From a checkpoint of a small transformer trained on Wikipedia: 158M tokens.
Each number is 128 + 32 x the weight over its row's rms, rounded and kept within 0 to 255. Layers, rows and columns count from 0. Numbers have three digits each. The size before them is the row's rms in percent of the matrix's.

# layer 2 MLP down, 160x448, rms 0.163, rows 0-159, columns 96-127
098:130058137128082123118124125129151105095106104091078126065086159135115180141121138126110153119111
105:144125133104183148148127130125143142148154082129093143133115087121112079144142127104129163093078
093:121127191107111131138137104127116175115131076133096130086108122132127173121128096115093180156132
091:167184107104195114132070137095152122105139145142073084092114160151147103107113104176166117102113
103:136121154181167163170116129075098131115089125148111076132099059124159177121153167127127174075175
090:085051167149062136123150115101117132110116098137127108168107108120097132134058172129089049126102
101:136112100152156094110146097167070144151111173167139075191144143103126129142117128102095118131105
092:159155114138130143167162065124100124136114130119118136122144145144117179163145116087132108180188
090:053118146110145138068050082158102084148136101114112157147170134122092160130134151114138132203179
090:086121102106122120090124116068169144106088141114131150106146160126128135117153144147072109149074
101:206137171117108157106133166136119138155136152151134164075117062179156109113124106081105146109104
089:079127112130135125167141128162151172114142124141150095108081072056141150082155122124167171096069
099:112139181144133152071109133130127138157165182093094126202091134140168094159138181162120152150194
100:140112117180147088153193132062150125157125147113119096137098148139127185099116047116092144137175
096:177136101095203144107152168118182104059101056152188187095131092107120111081117157139154166092150
086:115150105202126149131131114123137134088136121154183108143162131153143162159144176154146147164125
101:098094182113142154158152146115142100202112212115098180110077125125152175125095118135127095166125
088:166121212116170103156098121161097092080129171116123086110153118121145081108117153103155141181157
115:093171156125128146158105104111123136107118108143175201140103155117133160110138087118157172142062
091:181173126182120161090174134094162137089097133081146190134139111203120110139144103079171099081103
101:108101095126126075089135141146137092134138175129180186152135097135135193161124119113133110134122
102:095067121141126189126106088131179110109146084116157076140155123166141078155109104071156122098154
096:147140140128105140079101136094158102110136124143116119143146106041140170111162186086141146161151
097:101125112135105054158135159157144101136144127106146150137124106131107098133137146144154100125085
120:100129225193147160124174156139169124125098159124171099144089169093099091103165106095093107089150
094:179118121217157122154079089145107099140171124075136110096130129102083118127111123187091124105093
096:123127109184197193140156137138155177092155107138094102140205095159214176159169108113138146172157
103:173060169069108098142108180142097140125161105081079132144091139153148158159133099171119165140074
089:129084150144119131145156142149152107133117171110144125102171104115166140145170170157190143135083
099:153077146095199176095143119116103097182166124178092081139142214095108133157158055084176122093130
093:121125078128136141142175171134100069114078110124114073067134137144103142123128101124120140130070
098:104130126123172091101148219105146125132135072155179092148056109093123084092155121179112090065091
097:101123172112174159123123143133135147161146130146175128185108134111129124149138106180162114159159
089:152138134117128107137120118063124111167149118151087091128054095133169109154071127078086139172035
097:122085121111201180172130129074063105106176118158130061107093127141158159153071126188145129108109
098:148060084161115077075132179130086052099130134110082110126140111096178168143137109125044169187096
090:028159127211164142126150094074105145163131141155110128162168141100123110153163051100115169098152
094:096108086118192170099059158158121128119151093116110131142124069096056148117146105170130123125168
100:088156195093092107039121144087156109139141099104150149149134125128185128153128120084062084125135
100:164195125110086124096186121144073076078120163093124140149108144135100084120129136181177142123149
103:182154127158077151129142121146086090087144112141076167166103088123149140151092147107125100042054
111:070133094122137090160125164091116150120128050116146105135103181124128136139179142131092140120129
098:099187148064110176075121117110095137149125091127087209111183064136096099128129149088086117080096
084:159149144076122160141182058126081111121157095076173106174107158103148115112143131152126148099181
110:132084161156097077128065107109130129148163167036104081122097097135148094158084134154151104073103
098:089146160097147105140144085064154163136093137143128081128087172130132085133113095031102148179103
095:088124158107082127115118124136104128115107151181160094151167140121181139150150146225129089099162
098:126123087171181139083092093118133112115069128154088109082139158098105112127115113137160084142111
096:151170162106100107114114147104084122118096089114111116118150139123153133157142190072133129065202
107:063101103075120057126142155107167183139112137086149114135187141151167165127132092155092119153169
097:146111094044166117192110112129143156156093129137135156148135069173200120156129086146132156114076
096:087195166125137108103155125109109204135135130091129110118151107135165175176126165153163202181092
099:100151154124139150155144138119094124165088079084135164138125130128198128138097160116145173149098
104:079172108153155119096164129129112144116099125095133113215071135137089141156142075117115164158134
090:190116216170096095167112117156186093092168074137130127188140130123104068115120085130056146062106
093:164056104091103156150050116147152105133104122123105103121099104131150163118090189150145139157163
108:104116079077131120142169151109085174118161159119111131142147116138188099125105151110116156211164
100:111086103135136130045130129142116116177165115142117120146146092082128077146103133138067098098143
201:141127095115134139165119142120147157136115084107138175169103171121139146140190104110140120090138
105:106146149144079128145105086129127110186136155180172124090140068113077151113154193159122113131127
100:130150111133092171083093176160160119120122165163101178124129160088123150136124128070130136115107
110:150138200187119163077141134167148105133127124106105107142134144150079128126136113161079131147136
093:110095142111158103140093147119148112160134070167118142141128100095159106122138125173146152112160
091:169179092151119142106101109169115119111200133132132085178194147104112082132157080153186122171020
093:153125068140140124131148144153078144154161167066105139180064138084138099067144111154170131147069
092:166141116153115112158038093137147108086111104135128139159071209102146148173132136070137156121140
100:118125095091157168141115148135110076192153105170104115134127116112092150141128028136163126165119
120:136150116077106104148115093095132108109161095107151125150153102118115158152151115149095124163181
095:110144163069101149181108092099142156125103128139152125148113131122182145160117148091116127127177
089:136146136112134177166071150171075080180126109109174114120141122135171094091154153201113122180130
100:072098128084172117106113124095102133199101154108114139100175120115152136148161131080141125171126
092:164199142203099108150233141098122181142156127109132084153147140164123135149095167166111133059144
088:125140154142136133150131140116152123138130132135140113117144123130113050138075088136088099162127
111:138112104144177132109080095156180163101149225144093111109116158129084138125137171096088136149141
092:111071089110124118121146128141080137145090104145101117078127146102122153115163141072151191083148
091:172116123176152111111127112107079187117121105173085100165098108114131156125141209159075129158043
085:116150140083131144130145113145115132087148073181181158092083161118132100102133131114107130139144
097:092141177078090137120116152214159125106100146159133154117158161118093150112059174129102122146106
090:146104150135072175094130096103110096123131086096186067064117109097155131122151157143060125177100
092:080126087205105127143115104126103148102142190085167075104124155111080183156103118142113077067175
097:104141109119090018070091133164101120149145110115126126166121210138119139095134180119102143155088
095:149137147076125138088159139101147133089128141077144146110138098126124111147136106164177161104154
097:101167189084186087152079136160152069154086126096149187091128141123138093100108098109157087138157
099:159110144108079136093136125130095169146166119095075102086154147151089131103153142171112116120157
088:125186194092141189151146120083106125137200091119131194079098120108145102115136136083099139191160
085:120078123156144142149117101138155115131120125103096107108096111116101086138140099075119148141140
091:055134172193117152129148128107107110095097125123118129120120180141151149124169099186135171205165
097:049121118135149152044189097212154096134164112144184061159138126139153155106121151136105131126133
093:145111185051106141087218189148141189110192170160149106104103125150143137127176084160122175142126
093:118163173178149100099120123125124193152097178116069129141180083098154124156153142088144105195144
089:110131135107077085128085163158170135079101163118103164065149195089151118106131174122086095142082
107:097146077122130126076102158140118094148138150108129098048176104137137087097114125126077170126113
089:217152170156203141132110107137144102121159082149150212166087133103090149175134136040101124103148
089:093080083166129163101133142174130109180134130155155085090095076091131063133119053109138150142100
095:108166207121109113102134112115155163111151074161143118200133101140115120130187193103165076118217
095:204185125111101130167111096059161095128061146162121134182137093118145170134114095092182127126152
098:077131184108086131118169158147166085172175128183151147108106132112141139150117115127157122114142
091:132132144142138121094166147124064126145120151089089142061145139088126168088149137161112092098169
116:070134075128150180185157146133113112131072089175113167056144144124136144123077105121175159084160
096:141116094085193113096161102102168108126116157155145131148155158167189149129142081130078129058117
100:144131098081102133145147124160055150140107128105140111135149178117136190165077149145103126113156
101:100163110145091118192124122159174134044128091107148091117132089159098109081098153164151105135126
095:132076069123157122124052129162130118110151095151114134131147096109095136141158161140142117162099
128:167122169126147130112150132092116165105127114102123152131142122145119158177170154168096132181084
102:213089079154115156143087117113159134140124167132128147117091188132131146096160102091092173130140
094:180123132137171128123114178143116196108132168065140126110200160087165133150128155102154096205149
092:068075123099095088110151086097139085098155113117130156166164171126073117149111077100115121153166
093:076097117098134144152128153121117089125123095068144120162141176137124167118149129118108095099096
105:040075169062119126124125154090149142139112199151109124167134119120160140124090174135174211162104
104:162118180158121081101100119135173141122145119133119110170128120137123151119152178155095054162162
101:089139172141152101138137131110109125111109173095114146105152120091149147108168129075077125114081
100:115153065197079169204148120119151096138131143131133141082164126123108136111159112100179149250135
094:089083076134120116152182139170117106061155120105164180160156112131126136115098164126194092164162
099:088137178067134097136127052108154113126155101101117171135136125089131200128112102185191106151164
099:113127085039120165085114133102084085033150173131130099197089082132074116109139133165154070141103
101:143156156067138140134188156148125112172139109141110140148102153123133129146104095158109174127091
105:113101070152194151103065143133075113106065108159138106204124143107103121136135149136124133178095
096:103151116136106198140125116097150160127165137118168134073154131122138195114111138176125096068148
095:145192114194162191143156149128084120148125109114140136151077099145119188139166152102093094114117
113:159130066130065129123194119147106095147148140154130121099114125102126137136113181127180146171163
093:203077145088180122151148071130071131117118103124148154143089116125149125161178170109111138152060
095:104069182125121132137092132117158086110120149131122148150086120113174131121145118103125103159128
104:131144099217107086186103109139169151160114059138125182186144152192111101146152087153164172154110
091:111058174121132125072155093122106108159109131151164097065116141137137106141120106120141154158091
162:107166110126145091102113043097147152165113138082145108115140133051103115186102118155149120120130
100:141144153083144096066171153194092133112106181087100054128147109137132089137118136127110131087116
089:105103107147135176172009117197167134093093117141109158131125120152150088148107134062131146137081
098:089015137144117085195059141080123131143134123093114126077109098142082111158154111130116126074155
094:137108130124120097146103170168047118099110104083112093106151034119146104096128175149111126188154
099:187169155140138081105138148078118164084141211116101128120184126104125072126132143129121104141118
097:085109115085103173106111140062099137093126165106143108124163185145116131185133168116138125143125
110:118134121166123142099132154108087118120170101209128152148175128167113140132086100104142137106130
107:110088090141080149117163103167102142117115136171144149173107171132073097140192080072133053161096
089:166118095153185165141111137123171107145143000159159181107098101105153137135144103117095132133098
098:199105131132172146137092175131099133107115129127073181111133087140174168113160142092217135219130
094:155091057152185181138116134176134153101117178141115099086106136143097131132127115146186147110136
095:117186124127139101107151090148107139117138111184148136073126120130156078168106135148085124147082
102:123184152125138080169154150132089092129183140125099125140153106122132151132136143137109130054164
101:105136138114116161143150139121132150149083083121160111170102124138189039111136086055105141141164
116:113201095136165117130127163115148156165170180180151132150169111121165157087123166149153118097140
097:176129148150075140064255130090124077117153116134143141086144154136097167127162126143125110173083
104:172079141176096126115108145121136109199103104188126137128162094192154132123125170117100139146142
087:140083061069164103077089156150063123152040146168142148125118150123162150118156142103127077131081
092:110169112131123121134157082106108153150086140059077142150151105137089104160126155138154097133157
094:107133078112108181183096196102192159135115135104150099125139166119131071140127085174089120108117
107:168139111127131112184124136169156107097148117161108172158117151137164094152144116079181140128141
095:210109120085139145140196158127160110090171181160170164078082101125090127136130091086131100106233
102:141090102145138149143137127138099140095153173145074087122155122125166102170099078116171074100139
099:147042097105134124069094159091120158099105145111114100141131068147106153114125060146178151108177
103:077131115180100099132090106073093179143205095091115109112114137114132186093122163157090143160137
099:108186084178155061135129074119114127088222120114110079110134087144121117110130136146067110170159
177:133179097153093156115162183159121141121126093140167146094101126180117135082098110111069131142154
089:132100130204167102152117166088098111096122171134094113105142141123135214151090066110079107090174
096:066116132167130075081088139154108116113111096086150084137132075141144095137132216136119156184173
108:170124086155167134097079142046081106126125108192115187158122120153146101103134156108176160162159
095:176104107111176126149113152082122150128075145121088149152121116153103122142152061150123130163134
087:116111087125112111151109124141179065124120137149100130081093088144124064081125148096159115065166
099:134093126154108095136105101103107105075114173149136126075119170117048054125129134125181162143117
097:145175109127100125217130108061090124180162161107067135113153148128047150104099128120147135155132
096:112160166158191115117132166112176119131106130114140092121166111171187109099116137150116095142124